Each number is 128 + 24 x the weight over its row's rms, rounded and kept within 0 to 255. Layers, rows and columns count from 0. Numbers have three digits each. The size before them is the row's rms in percent of the matrix's.

# up: layer 5 MLP up, 768x192, rms 0.238, rows 185-253, columns 96-191
# down: layer 5 MLP down (transposed), 768x192, rms 0.115, rows 185-253, columns 96-191
up185 107:110122115137135129100117106180122118150129143109151110128173145135094128071104130119132176160172134154143149123126105123136124097131137120148139102084095133158160142138155134158076120068158157144147086120143134125150143147144106157104129138098102145113114118121132137138139131113135096085
down185 099:140117165129091134139128157093085116122169132080145105144144107129129134159105144097140104123116160145087148160151139124134099100130180140089115137106108118087107154146150132137136120135151131098108081129112156124116107144110089105127102118113162121083125127138143101130127134134146147122
up186 096:127148100123119119163099133103110094172107124136160083095091117108121102100160156159132145147125115111104143172141127126136124096088199131109164120160116129134131124092123113077113138162168098109167123144155127137137104104128124116112114098141124146124136150107087138106147129160117155139
down186 091:136163152091127167138153081111111129137163115089150112107125143130110134098137169117157125144144139124174127164137140149124126119063132156106209146104123126115139122141100145131147115130127130145173154123080118128115131159135159151161131135137147123099160069137113104139129122116100161102
up187 112:146164081114128118167126107087151117089140143097163126122082106109175150090106099128145120123098094152156120119091135110126126150149141110150111107122089124155130102128134170127098077117178111188162120126151140102100175101106105119120133153144134143123180106121151130095093167114147106177
down187 090:087097118102128127151121156109102115169162126173140146100110090121152171135101112126113156129116149137134131133157133167093135131127155151075086148094149132103149084159154121129152110123148117120101117095162122122084087125135111115123108092168150140154124082171102162163101129070101151123
up188 096:114119134191112091135119113140112141118156126127119071150115128055138115146094115145125085118129136121068120099148101126130111137134159189111089135123153164118125188152134142122139120091168144131118157104125116136104144163157098082093115146115153106102114135142117093086129095104153134146
down188 098:134129133241131120140125175141126109098103119099115141146122128121164092127118111147107135088134133105152127142103124093114113112170162109162111159134100109157108118126131133113157186092153119114123095155141109099099133148122121127139079142172135095116125120143104098123114133119143103118
up189 095:147122097128152137132155088179131135115140163104133116135116153122125117115134094147127091149132154143122113094105184133125068161141137162149134137159140111108117118127130181106093082155135152153084095105124144152142112162169098140118130147136142130101087143123088149136116105155089116163
down189 107:149139103140129117135103090122130115114110149113139123138114169134176119147105130130152139132176116121131141112126132125126181139109112086127139134161151115141203116161158157166092130127113137097159107082134099159100142122153138134170133116110143126126087117132163123104165113109122128135
up190 099:080118121131120119174124103150131146090144073154171143156140104168098101145129108129139083083154097173137110132103097176144125073123135106133126142133138146146142105147167143106133132130099107116135085117121143079154167149104101144137156129141076103105142081151146122102126133151121147119
down190 098:131136101190095100124156135147134146129147149131106188108107113143097171148149066126112149106172109129114069115131115146120096183124165113133133057091119119141141139146103175144145124150140147126149134121091127112168109100161112114127155146151082118144146128146142142109094094122140125113
up191 086:144156152116110157090121125143155122135147102160105109103106140125165193147093091091119137136162154107127117133162118133169200126163139136133132124153098115124165120128072127077131118134144123131123116139136158086109160107135144116147137085171123104077127099124146160138100103120119136118
down191 117:153087138146120166133140149160128170145161126137139133107106104145122140071109123121127200127129145145076085149154139133124121160185147114069141106147110098138109128146084148101150136127120180147151141102144126099101086129095152137098109113152138141170152112155127102139135125145142115098
up192 108:108184077108119134124116133087166119140141081112132112182067107139135136134159098152113163116151093111111132121129143153167131157127119184127126122157101131128173159145118107135146161143146142137099101079128131137157158147149109122098078133123113140117100178114150120155117137154105121132
down192 103:158114075103168132132123089165140118111098083138120136104106161118119165097154133130152169105100113120107101148139152135112148161129168112147134146124121081167125147140132122139111089098137117130152120114164119077118148129104134124125119122093150102147111129114154161190150128173128135149
up193 099:110121121121105136118130098108112134140102135102071142109140117117166160142159107136115166133125110149136141138096132133119148125143127095106130158167140061145141142091093102113097146080089068153124123102116124122119093133136139129135135144139118135093144138111121122152122099095152126124
down193 104:140137159123146099122134094162117121139103142126109116111114138124121106116135142168139136108108082146103102074143133119107087144113118128119153145139138132132155103132129113128068175116125108178177130108153139141124140112108162153132134111142098118108089118126173123112133114110133114143
up194 105:129169081116140094162117113116113130093138128112087150145158137113125152077135132174103152117113110098128113118135120180149113089088137131097138138118184116122142128193111169142075082144119111171111119122129122105093130171146130118143156146167132115181153092107159122147173148150176116169
down194 083:100174134106155195113138123122133107099117165159121128144153086098147163135104123100097154139142157134107129156102134123069133094139100081112141098100125117136082091139111109084113108121115133148121112166166120149196167128108136138116158100143146149142141093172136119146084174146157129128
up195 109:115158139114173099118117137130125147210135091152144172101115153118120135092110118081136117121149168140097136151110117123130075094144117133094149121113171141139112129170089099140145106077111119149173158090136120146122134150121119153142169106119138120114177103075104143145135104165133075139
down195 113:132133113153126126131104148077134163138133172161141169169168157167137170168141151116131161111095112111143113153138149122161142125146089125162124117144104151141157156134100100118045093134137128162150132103125136132162126109128133136127127145145163138147128151157151084112145149135181127157
up196 083:161120135124116113118154143151114125106157132118112118120119066131128170131140109096154126097118084137143090142129149167116118117124156141130138170158145074136097097143117160139124103125155125145122152141140103157120117162108101104161107088142146083110146102119158175116192135120128115109
down196 100:133120152180120167141136105139158133114084100076112154120128167103131097110192152123125119148134176115104131143118116102119119102139127160125162154144117123115114159099095126144118131090103113119141180143097119090157109141119127071129176144140161136107110152135120110133119121157182099138
up197 102:146128128153133119146119138093124108140105126096111118085111122152123129171157158175147158119132126095110113152130105141123139124142148121104140135169107092128143112093105115114150134144164146144087128102158101130119119112155123086095113126098146125128084152150164087110133142140100136184
down197 096:149098187118124143151131136157134155149163112099133101174150091145113114089140121079141114091125113165113127134150142125119077143090123133136173138125145095103107078113072140129142114143149142135129090104168118097118133144137139140149123089115081120159110147148128115128117095139105120118
up198 108:177172131146120140079104091120158092138066106156085131084120096119159139121133141151093161114126131128104133096122169114165114120126108135163105123138135109127117111088119108124180143117154141136112139104119136127110140146100102133140084103101123123103133124136119120163058122144142131211
down198 089:121134087149157148162107162081095085180152113148106143125137135153104121119123099106138110102112166152095151154111119158111084170140138131131118115170140115150134136149140135174150133133082115119102104126152126143166116134147096150152123111122159151140113084100110184155115137097109133099
up199 098:114119134080144129125139153134093126134107133151195144148146141106077109151112120134133132128093157118114118129131122179129172148132118103127168115162146162118140146130122081152177117151147115180128133083131122108142129161137170137161118096130131189112135162127162143122097075118120092127
down199 096:091131174096104151121117131116116186125129153102143165144116098142106118073139106141161149139128146139110161164121144150125105157160150155179111120130118107115127114079068130141127118153147111132168135133130120139113213101125134116100187140140121110077107130134118117156115138142117143095
up200 095:090090132150146110154139105135107126135116139155129125135128116081093140112146115145096148147106092133135131140130117111109132103131190154112125116120144154104163141153167095087131118126144165122151151144103153159142104113090109109163101078175096143142121138162107152115135138110170131144
down200 093:108113096144116127178153120103139110112138132166141114076137100134094099156145126090082151120119121144131167116098111113106109140129093161155097142090122176131180132141137114152136095161104133110095153105131090087101129101161145136140143141136088157159119156103126097153126127156107153077
up201 093:136134143114099175158124092137144101092108166112139077127150085121101144088117112074164157122106127108124080108156157139146136157109106095115098114132121141116105132127122124107153118151121152099131090101137114156132146120180069136117172140131073135144173116138138128154139115086115173106
down201 086:124089100145147134130135108106153067117161150145116136137109144192124178139086108140152106140090142101125109118151125073137152103144090137126090058132188168171141111132159152157125109113100124076145114115161134098129142137121116134114120147083135141140126112153140144142146120098121143083
up202 105:121145144115142122125130091125133129161131106103104125143171150134147144087121126120125122130066099156105162147116158112152122115128138141078118173119141162146180094100105096124111127129106159168131112105143110120135125130134149111098134126155136126125110128141080148157142114110150114152
down202 101:108136122147094156162132154168139143141106109096146132134139077118140141177137111101127128109088126131123149151157126180093130112147126093074145115126079112127149137113131100139175103086129075107145128096158133108152144139108133075160121133136135145173140129106108149171108153110109135109
up203 110:109114094114159132177143132153105148118154131141124138126085132109097132120098095149113133144124122161118173125139122149129137147155167143101108110134138138126110133137133114132135132141105115129125133134099142126129133095124183100148138166165094102128155135115112137132110085125129118133
down203 112:162126120117113114132081128144135114151122138129146092166119111143119141127135165150161118165142141127132146145200137116090129104134105117138143163138160118121089143119110093157103130152156146112093098100087106173151122079117107111150139119133123133160140113143170102143135098136148136110
up204 097:083144105114151146112099121064123137113110173126122130133137124118104138164150080140148156133127142136144146087099174098126125158128153104136138145140088136125127158138142118141131122137134157091122133148111144123135141129147151184140122135149160179120144122161122163102112113150064105122
down204 091:139142195176133198146106121110151090126115132118121113119127157098163129140117155155169119140112136126078127110135142146137084127147079113128091145167156150109127146140145096098140141152159163105141115090115122126147128153139146142159111138103211146149138146147177085108095168161086164146
up205 090:130136134100116106113132143099170128129090152116108108175112184119163158112115139129099128126156122145118185143076148120097128179145137122126089155138152120135123130161120164105108106151094092155145131164067170112113155116097095130131120155111094113122061096128129135115109162113133115148
down205 112:094099094096116116110102122130164132159142099129099172131146147129144131108119111119173100136113101129150136151075132139121146104104143128091124099138123106134129120130171138159162129137124118157140112152088072120150161142100140142142148153111142157097133125120200092101156152162164095076
up206 105:117143120139133119144188107108104147171149147093108147096151099091125122129129111131108129129161117113112094105110108129149158138140167138138135145112126145151175121126113134097160141118106124103118127127122138140117107108156140077104102131104107089103175118149140107113106165088109123145
down206 085:124161123151140120115143164101157137109155117120074092156095119192145111095117083124137131102100157109138126105180139148122111160135162131122138090125086146145143120125154142112099113137110106165145100105130108117148100103128125114175114151164105121125163114103112146122147071153089101139
up207 104:128146131135122149146120115108166145133113143103153117131103108122164082096088130090108111098111083118145137117130132169150126141146132138129125109178138132118108118099188179158108110123124137122152155123109161090080133115103102149164137129162094137150144097119129136122093148142096152133
down207 105:123159121096144120186115123145153133096154161139140137161095141128127096123147102085152126095140175128095118077134111122164133087166133138123143189108097107144131144116159091160133137095128130145119123143124118107078081095104097171129138117161115098141118102125113108127101090109113115126
up208 091:147114168136122103128063118133087099156114125106136156128129114124134133089134108178100126134168160154165112162124110143104130086111114194203148130122119128128115116153086160070164125133146112169114137095105157144161129078148127125142132171166101115091164158132070120108129164095120110141
down208 097:155115125096067129137123117119172149126108123159111112133107145122122166120143139163080139145095077103111077112138110141160131147115120140112147118135156110124147153112159110125126143126115128140106155102134125150164147148104127156124111106156118084150105098114141100102149145151063075169
up209 099:128077084108124120130115081133134136122102132105082129073079153155114139096128170128111163147129137106139125116058136166128140108147120179107088137135150125079136152100141153131097097153120152138122076128123150202115107100174164113135160149135128110094112155094130156142161116135137111153
down209 102:126122136127158159170116120138112170097095116100138117126094117118148143152139094116114149126126110136197135077118151093143093170126115139133159102142060141129127078078115128164104145124155168095079105105084117102152131115148140127082143138123110122131100143138117118162136112152117142098
up210 103:115125146096119135142167122186113140121117140178103130124133130146134141182137102131149108079115167099103137156129124128119129119075155126095144149157159154128133165105132116157115107124105130165143135138160124112181131133172130122150097134139129127118120100143142118112143126146126104143
down210 119:131104134125123153146121133162138124092119183140121154197115157110077111156052127072131137138059139116179107172120119135117149131109207139160176118157167101091124113124112120145145146132124082146137103126090123121167147120135150127106109097095160119091150165137134115107085128131133142114
up211 108:120111099097136107135147138109164139141144148107156099143143138151112114109128092189156169115142107158159145114107121150136135116129116132076161124142109134100152109139138153118103147148128145189152133150110098145129115071140131140155095168088088160037102106166126122110068118120104116140
down211 097:150099112127154064169129133099112119113101110133108150164123136099114119139124138119106111099138138095108170149104120105110108139087176091142127140106114114123128097126183117142144100149168075103149116160081162148170135115150144127137163142137164091109091141097114143099147126113105107106
up212 104:085151091128143126133132075147104123148155126110159165156118135122171142112123141137136144170150101142094114170116157146165100115118116090089172160117124109087168109135098108131129092102167144141146125089106107167133138120129144099124116142122106141165082125155115188146121129145156124152
down212 116:105142110178108099144127157106112086146135122113108173152159118138117167100135142118128130155100133123092129106162154137138121113143121106074142156127125086158173125181099104128104079133117099157152171077116131129135093171149144108092106121126105153131105097130121123126117122156165139142
up213 099:087115098096118153141133151142118113115146175129144118128096101149174077113154151141136141132126079156137168115126191129170122190135129086120104161129140131121151109113078116156147127171145117106142077089112113167122166117132104132151162101167139136124145138141080162127130118104138126138
down213 088:124133117115073118145103131143101114088098124135154117096168122123194135135129168151120158123133068123181114154113102097110123130157146112119141119163089142147066084111087140140111139109127112156153097144133108114105123139103132137108132147106151135105139139140085117126163139129125127140
up214 098:129154136127142173166143157134113149127099160086145089136101123122128158119159106110125172173128119139163151128107096139107100088090138130103123141145145135122098120152120162125091146131129153125085121121154158130099154115115079128121144155114105147134146106156110143122138134108163103202
down214 102:178137133135104089127128077111169170100157104138126115092112096139138124129117133118122183135102099076075129126122129126144175083138132132111101081092135137134119120136132132105136104125158112170166141113153146193151119129105136123079108116147152117116153115098151135091139174113163165099
up215 099:144156107101160103145148147144154132103140112156126077127098156109100126142081130121135138115145101140100146067112126127093092127128115150088168143148148176112116097164121069087123123109130120139102076141111149135150112148086140159148137105131139162129135108128097113101134175113140098113
down215 089:154140117142126126082127126114111106120125123132153091150187110186136161192124156137111144119145118110139104153176103111119165127165124145132116134108159126158125099096111133116083119089097131131137135123124094120147075160113141122127101141118110119161106174103154153090133117146136161183
up216 102:100141114126141132166121135127109111154125125181127120137142125130102114139127103121146107172131127129147109099151179146150152127145126169121081131139096173110131166143119093140115116105110097110122116060126087118138134172102144115109091121152150131098158113127113120103087156124178160112
down216 095:147134187132130149135112150128102149143112107111118156137149102133105107148117130154136142146149145157106143133167152152164139092128115155119101151108086071107124178123145139098122122110161102177141111136151103108139131145123112103095151115125140182142162141139089157108092155161116127082
up217 095:141109129071198091157122097129115153135111126176153125099125130146106154129128145151150128122126138139135111099122106162142110120120117143122130124149157109088106179127128132151160158139172115130135108151136124072128136134103109107134150107136145122077121136094166131109145122187130106166
down217 104:135116111179159096144149133130107148119115111146106141083129154149101057129117111123124113107125108171100160128121149182136126131103141137105106191151179145158174115130124132104141144126136105089109111171154152166124117091134122138104104128157090145106127119127103197166156125095112100099
up218 115:106125143103139123087152089149147159138146099152148132133112134112125112169087136115121145136140123070112113127132128105129136160127157112099093133099160158187147135108091135140143135136134094156157103120155128143148116142115127143113127140160133100111125119190082137163133113116127138100
down218 093:131141130117105126082151163145147144168136093134191137096126125151103125163120162120071120097110108087121118174140127112134139146117158096134101119139148130129129128170113120127086092173124141153089127101135098092157165165166190180142149103165157155156129135132170128143120119125156129101
up219 098:143135134169143119141118114128143161107094108153147149116105096150124114154146130153163125106121088151124156117078119117136107140128108123139116140114140127137089174094166147125118113127126096166107099100136148122097146145083076088148127126143152149121102098121113114128090093106111120137
down219 099:098135099160177134107166152093101144123145099118129105119124129140080090136160155124118124163145144109149125104083130151136104132129130123137108114123083103074119116180127096104082153116150105107112131169119126125125101146104130130157123123094104108109153077125085105097132135140101148129
up220 091:125137130106160123123112169137135146142123112109109123125101134162112109126147094166117105108130082132142126115092151170121140107130111156149123179130109123179089142142098167135118106116089109148139173115126099141107130130161158128102145172153165093154144129155159107160128154143139106155
down220 092:133133097162140128106139098119142161141133128139139132119158112123069107139159154121110130074119131137115157144111095106118150135138143121119122144141138125131160167138137138144139121116128148091127092149079132099183119140118120146106113123081117131119093155113169119162192118126126195118
up221 123:151122146123148126170098131139127107124108130148122114142089091113101134149173120151135158191155125152078135098134172115127153134120109130089084131103081113155098151137126114118119136147175177127105113112128135099135139091127153144157148099097131129136141163151077089126119142111121139194
down221 119:161093072129171121141105148146111108114160131143102162135110108123158120136161123131167155133115141094119120077122169135121127115132134146104122111124088122149121113128131110144126126143170114116117149160158124136125141114092140183147137118100113119128120167156086110093153077169161126166
up222 099:119137073118105151147109125126146142132129149100183160118161149120105121087088181106150126146148125173104117101130116132136101130094139131160121118119153138178196142120147138120140153159120134131144129155171141140128147131149102078109157127122161137133111090103133122155106141164088136114
down222 098:120113115143155129085142167132149134138099116123143116138109129143140140097167105115078125139123108134156105145139136132111156166070127154142099118126165095124157138125127091099159150080160127120071143092095151147103133083174151134108157118166103119148105161150156111134141157103131175150
up223 085:094131146089143163142110120138116141125169135167147135110158111140118061117140139134100097135122116118096156155142135141158110159119117109100164123142085153124169119130142147123127116100158144094129093089129147145107157177146127163169167136134106110132117129151135119112134160130165160160
down223 106:100088122179125148120116114129167101102117114154141150122117096101089141100116149103116164068135047081128119113121074118116099135128120114115139159125108151090109136087134125129133151126129161144114114115113129144085126137117136109097164113126143139145136122096133133121151101155141172139
up224 098:143146153115119114130090102157070131108108148120115111111119138130163103171126103134162122114150110133165093136182112150119109095169110157108133127128154103132171147106152158129138124133117161112152129126168110170160129096122112143103150138119112117153146147116085092129162108157099135110
down224 092:175099094151151094115094128159111098074133156127089163209113109123146153158112123140143108121095109159148186110116086158124106138113131151136125127124130109136110104142111087118135117163106146097135147116107105077186150119134104124120093141101127101125117142124101120130136138120100144149
up225 084:114092151154104139111088144125127144092100127112165136141147087156103118115127144129136074114125145174131143058159142133145088155154154100086115145152127153121105130174094102115116132106127088150109148138129113099157117144086151184134125081154148089126137121156131132138118119158081150179
down225 109:126158115184096188164162125123130158134104168170101167140123124098114116150130134128140145140117108168117156158149108119085148134122130141143122133111150141114096145107130093128118142161097152130142158129141134150134117157118119132098105120139131118129126120120147151087137148090140136142
up226 102:137161117121132090159120114105133133139110190131128148104090111120179131111124160111134110184130127131092122178138155125130143155161167142088123148153096106113149145146071091172143116133125130126146118152100101106158144161095128109159131131120149089113114126169168199149071141126096109146
down226 096:140120163124090100157167124121158155131113157093137131129109156144128145115091159078116131105115122161132117135126122100052161088124132109156119114124110075148131088135135143115113169141143155127134112151113115157145158103165053138125119157105148135067158119117158156083108122102151161077
up227 107:110126128134126147126087103131134137103130111106117146150171135119111154123122134139148104133133129118112115097131164120147105105141131129125057136114111151157104169122149144108089132144175168102113083148095113166118108194155142151132113142086118166113109148101072111160146173108194148121
down227 090:060149119173138125134103115138142094144151098173086104085098168120095141143123114134093135143153104109118131142137073151166096136153106110110093132130115149109139132122139165133147118143145154124144145163110195122122147127107189146094143136140133139103086098123166121100128143113146135101
up228 102:174164093123155154113112097103125148114121124127125105122128115129161142115092144128128140100134102095153141133103140121119156124143150122168137118095152131129136165129113140112144174153127154166080149141139104148159160144160123089156128139154110113144131119071117166183121097150153135153
down228 101:097125104097161136129148121127133095146097154125120107110130138170134136165125184108146104165143120149126126154098109087168117117138153098183108117128115089113143120119109090131138087109123162084112084110106146111133067121137089144077115081155135093118156152122159135127119132167158066112
up229 101:164157135107153142115113092189097133120143168124160140097097122143145167141144128110110119135116103123126118153141133118110149147098138132141120128134162167164103153141138104099098146127143120180117105167138073137116140160099069134155115108113127124118150172121119123135125093125173097099
down229 119:148118141121152141173073144133127123126100121132163140070130136099139145144123175135081135116104129137133101147113153112137118124085080121142133119131155114112113130109129092152117127098087090113114101110115174162150138071090146137138119094081149154131110175108135127116131143131126149102
up230 091:145146118112137115137130107162137140141117137090154100103110150120127161122102126114101135134147104164115112092171126187160161101193127077129176094140172121120072089140064151100164135119142180113118104115130153111130086111080103062154121130139123137163116120126133116124133143113127119151
down230 101:116105128128104163170115121142078125160151121164140132145101133145129157148128114194130137141069151138153058135098099136090134181131136158091100115111157156144168124117112114126155144103105166125137154128117119095165126131131108126079179111092152122117128072132158124103119116109152144136
up231 097:128112140162123111105095157144131141131090111128112150103142131101116120157124135110105115142141142150121157135074121116129142118138124140105124115099082124128154108135151111142154099089103122149117143150155131104072126109106119102086171111098125157166135171160093097124130105101119131160
down231 104:116120114184119112120122183131148121221117130133104128150113152128127152166160147126141131125080103088115122085109141173107160130139100124121117118140112094109169117150154142117169120131116100137103129119147153105133115171121087114120144079136120105148113117142110140165093163133137114155
up232 103:140130131102096191133163117113142130141087141116106102067112101127084170179185118167097122153111150121106166135138126109129129116115121115138132157135134150123120117106126117136126125131132157089078154113109144102167128167109124108167120145141082103102138105134118128123109143160156123166
down232 104:116060120151167147124156139152096083169130125089116142164144163153114152147136091144121126081150128118121127128118139142122105117117163115143130109096115139115119076116113139099139143104079147090088135142117080114089106159135099094118156089117088148126144115119122079116135115162141136134
up233 098:143152119118146120119097137104120111151120148101100149067140127110143121137154095140098127125172133145135140113106121155129171116160135122104154124149103141156117143132189162098138092119139121091123120130142104147104147169146140124139144167109072146120150106102162146126088081162168125116
down233 112:115134146138102161122107094134152161143113160115106155071133101130149133140163154133186102149134119057120191151109122134083130145143150114081112122122142106136099124177112171133152177137123146118113154134108126153121104131114124109134138132153096139155116117099098143115090100122089105097
up234 092:126123110132140147110141122164151126124182142098159155140112108122093141127144102160166171151093098132105117137131155135118117142142114120073151163111147132170167151138146164126125117125135163124132133172103148134122136156166122131112131118159141128157117107201107108107088126138141141143
down234 105:116112192156155097146120119119124128125130133115111128122112130102144143107104133102146127139118128102136150116128146089094109165114102178132146137105111109113129112131133111150097129093127149134117170110124100160132132141088111133143132112124167127123130084151145165138176125115119072122
up235 100:076139141123130095138123155128131140133153169136139107116104144118076153120142118069160111137137144111160153128169163088162087128156157109126193125119131119136174150167123137119097112099117143127124129105139202125136099140106120113125104123126114119156099088121124153145108129111099116126
down235 104:103144169163097151138138139080164170136135149158124164153102150131123160127136099148149128116145140142125162113119119161153115100139097127150152095120135121109108166129168127118111145137082108113168128136137129122152137129147133123102136139140109079172141106134088130129171162123121104146
up236 098:096136153101177140121108143106138144120146108132165130093114102128132110092105131156149128131099096117148111104095173156097097143139152130069165155159090108095140125131132155114148177157136113152134119122107146145122136082108118096128096110143129106128127120093110125094151166140123101115
down236 106:138100136154173138107124124148171129152095136170126107098097138110131116114133105145139129135152078144120124123100082143123121104120091131140145104159104095132110126094116134139130192097138130150110103123142119173096080117117126107142119107083098112115174129142138147100062133170140138148
up237 112:089101111078101149126136118119113122131144115131118087121145103130131137160149118135108143078100128148101157103177095150119112118133145134111096101107119145145167121167151139152151127151092110105112130126125112092137182118150152137085126150151112109128186176113115142138133089143146123133
down237 088:168133124138108120137072143087149083165136164098144096154130160116135089138174137096097190128113140153147116117150125126128101081114158143088118123159153108125117161096088132113117170121089107085149124139136145107113116128103133138135124136105141120149161125114124159120128153144142145123
up238 094:103152130113127109114118080131123153147145125139113057118079130130133121225120099120114100122134080150126112112129112119165165116106073103130131161106125128093092130142135099108131148089083128148107087153070129116147129126164167110123073126129150088119133126143151157143129139165139121139
down238 108:106145150107149154159135105156141131164130138182127104145145133135128165124126128122143077196082123099134102154154122136129170133082096118117146149166128134144106111097113141094098178134116140102124124103100088123118111144157135139139151091095128121158126108096115181119128137143099139116
up239 093:103149132067110125142152186137177133106133091134121133152189140144145135134131078104095139145128139142123160155149137131178142101158159124130126138146206091150109094113136082127109120100107140126129137171095152113124170140127136152131094075148134131081119111115139154149139134130135086122
down239 096:141098149170099118141136146189133100074102138093071117129093109112117137129133157088116126103153099117124092141095121112146110110138093137114140156160122135133131104137136133138122154108119157113119107134113146125143166118135125141144141076133111102165103153142111120149108109134138122158
up240 099:126127144108159137176118142122135128147121157109128127147104110120173149072156126112128147094129164154121123086123099167144095119164115123133111148137131108073173170072133138127101109133138156056130115141151164152101136146143112175136134117169116108155122138135128176138137122079135144159
down240 112:130130092126131136108116125151082100103125133102117122120088166176128138125105125123142116128113116091113175119147158128099097134159127172106126163129100094130125149160076134133138135155131159126132111098132062185135134122149139112149137095096174044120099127134124187171117154129164102121
up241 093:167124117099112116167102140155109132160123090105130107133123155130121169137147120180162132174129128136131078098119107134144172116158175152078100138127132119114123119157140110116106158112099124130075177131139130118141160085129102132102117169119140138133154167146138105178085148097136148158
down241 110:149125111124113125113085170132107124110182146136129104155110143155103143095138104111106135141133140138155118137129165095141116145156113101172123160148153122144105125132103131172126119072095131110135140156131117116113150115129176134158143133134123125120109105112149138152106102059131114157
up242 101:156161129134127128086136067114116131118092104106134132119135116135105136149173114128116166093138182134098152132124148158152122132127105121189127128164128143113135110102131100138115154097151132132107167148139112136173139175074132148137139179150129083106147169141111134144161124114124085145
down242 103:173104129101124132137130113100148120118145171117132166106144135145093153091112119153131174109137158125146169118094160117095113068094138166113114152106135100108131106098146137172107143133128126131118088146082115139148125112108129143139138138150128097095064129124111127156138117064136111121
up243 095:121127071139122133136114100162172129156104156150158138126124147088139119116142157094139150138146060103158126110078127104116111152118119148155106165108143111156124141117113079121172149143093116134101122165119147092156152120133135149175141162140122112147119124124111130146090129144116156156
down243 095:165122165194097107119131117081103131096164145113167132082119102110136130142126118114100190133110131178105125152128131115137114142134132124121119117143121116135128103112156114174137088145157130137111123126125111112094149088128172110120132144164133101108086093062148173122133131120176112082
up244 098:123137144115131115112111158152154094137123133074146091119152144127140108113103166086168108146139130096166170102164096118178133125129151125125120143141111210146145165115160077147133125092101149090098134119135146138140145127114092069093127119123127125121053114130126101151128129122077112139
down244 102:101126137147135152135132139161138121118143157107105137175152157084126158135130119111144121104098119080145135106077131164160126095132173134131121125133130144121115076118122140148144143138119136130113110130107125165101109131102086124126135108127084098128108114181139115101089161123107154130
up245 091:098121172140137131158115121138125133139137133187107116088114100120103115159101098118152162111118138135135127107127152116125112088114124144129156165126154161121143147157124129081104114128175107128113122159115120115090128161128115159115082117118134136134134130158110114161102087171054133118
down245 089:186127133155140117133115113133116147124130126108108159156127156100103133154121149111133122135156117115147123074157122091102132119138082124141122132111160154110101090137126135129125125154070114121119144178126145101116117194098110128125090158121156154104169137126130151136124140107133127164
up246 115:134104129097137115110078154138118135128155113128145092125140134122117100161112125132161108114160103127093122169120103089092158130092116126162128108077133146099103127163103078140144099127115112104135115112110166156147114135149115098091164150138112105120165171169150131155115126126097150126
down246 112:114164164114062126074114107149101155119120165138128130109173158118100131141093134123114134115121121102144122133118160125128122097104121172131104118173132115128163132148117117150092135153178151166119146112110120123175090167119102105120153156123131146110138150140134157144106095163172091139
up247 083:146152149088130144141108125117091170128082128103083134092112123109144125102101130080128115075128143141095114111104144152096110124126109140120119147123108145119121129143087099153114128135139125146117129093144147154161140130142103160127128145134114153104124176149115122152138105096141136155
down247 109:127163105195149123144160104080142111129154132150140159128149100134141138052122120143103118132168128125141145100106097105129109125106145116101142134124108092145145165118129130159114150118145148131142105118171106144081114126105104142137140133093152176132128149099117153125144105138150103094
up248 094:105161120129150115104168138120079147137113095126147145101109131121127160143150114120145110113173104185138138121137147125119138142147125106115141168171052082156148131149154122091135120117093144085122104140064107122126144146163141122089096120141152110142126157109126110119128134115151126155
down248 114:109113119164104144132133111108133158147141164126158126108140183095112129162137149133180072122112121115121114118135151163115127117146171154171155113143147145141184138115123132125119109114139069145095132098137137109100107118103122145100149152113120150140145123139108148134081164109143116118
up249 102:120149123087136123095071142128118106127110117131146148114133146155100075134119143174145106159103147138105142103129196131135116138117113112100122123169115112103167113143126159123154117098135115164105140139066087079131105144141128109126169132092083133158141083168180124160141136153089136096
down249 098:116146134129118155108109132191144118145072099108117102126098165120135151121140113131102134090129148102111119099149131125128127099104090142151121150097140119111120109137112133093107141150114137109124100129127140129095059112134139157104146099173090092103114130104167106093134099123147104127
up250 112:152136132147114178110130096087114095110138092126148139080131122152127110102168115111125128163126111184156128140139163187077127150133167093117135115116187115140111118108134141109141154131111144144099173131078152134120138140168146122106149110178176142103125144106112135142148151101127106124
down250 106:072132106135139142133140193154140148172114121101134076122144104109164146145141100133099116100134081112108164142142108103080148137106132171150132107151154079133131135127156113134098135145175133110110107138120166191134142135113122121139111167099164137114170127144118138142145157113076138097
up251 092:170161130117088128121130112109158149151124114114172106145139128101122127108146113133124120183158134172096118105150177132158164082134140115143135107092125171141116096084142127117131131108181164119105134124098145134143103164114132174162157165178110139144081126117162134114130112122094083120
down251 091:098124112146123098105139108128120159126118159154117139094136129150142102121130096144154156135098153125102132143099112106119154102128100091126125135090175120121163126091126138097133131113149084114154139132164126127142102140164105118130184126094177085118135140126110118124100146107145162156
up252 093:107144118153111114144133133135157127174117170137104084090140100155177183132118139115148150095127116127159125123119138107152140099145089146135134149133115136097110139142147119131082141111106139162119106150146092135151130156132145153147138150112101124113120124096166070140148167157160114152
down252 097:128072139203082131133143139137151181117132121101106108140109144143125142126113133148120134123105119100123133141154117160118204177145112148141120134097138097139131122117144143139118127123108114125126143161143132180155175125106142083108154112167062131098157143137109109104093127166108135133
up253 096:194099135130135117123113139125161118141118130100140098185134126104152145098114137183174099136134143133126155104090141156111124159132155137133109076085112098068118115146135137118117107153120103199146101115126104148139116105126124132155145136136102121136181130152098109116111129112158105118
down253 101:115125091092138125113097115127172143142114159132143121132116127163104137127080147183129123150159155136100105144122113102149149161149106158125107099109108141151151154119157105141127162162091151076159159133128176122116123125156135153076122120114150120159163109134108142107148130091059126103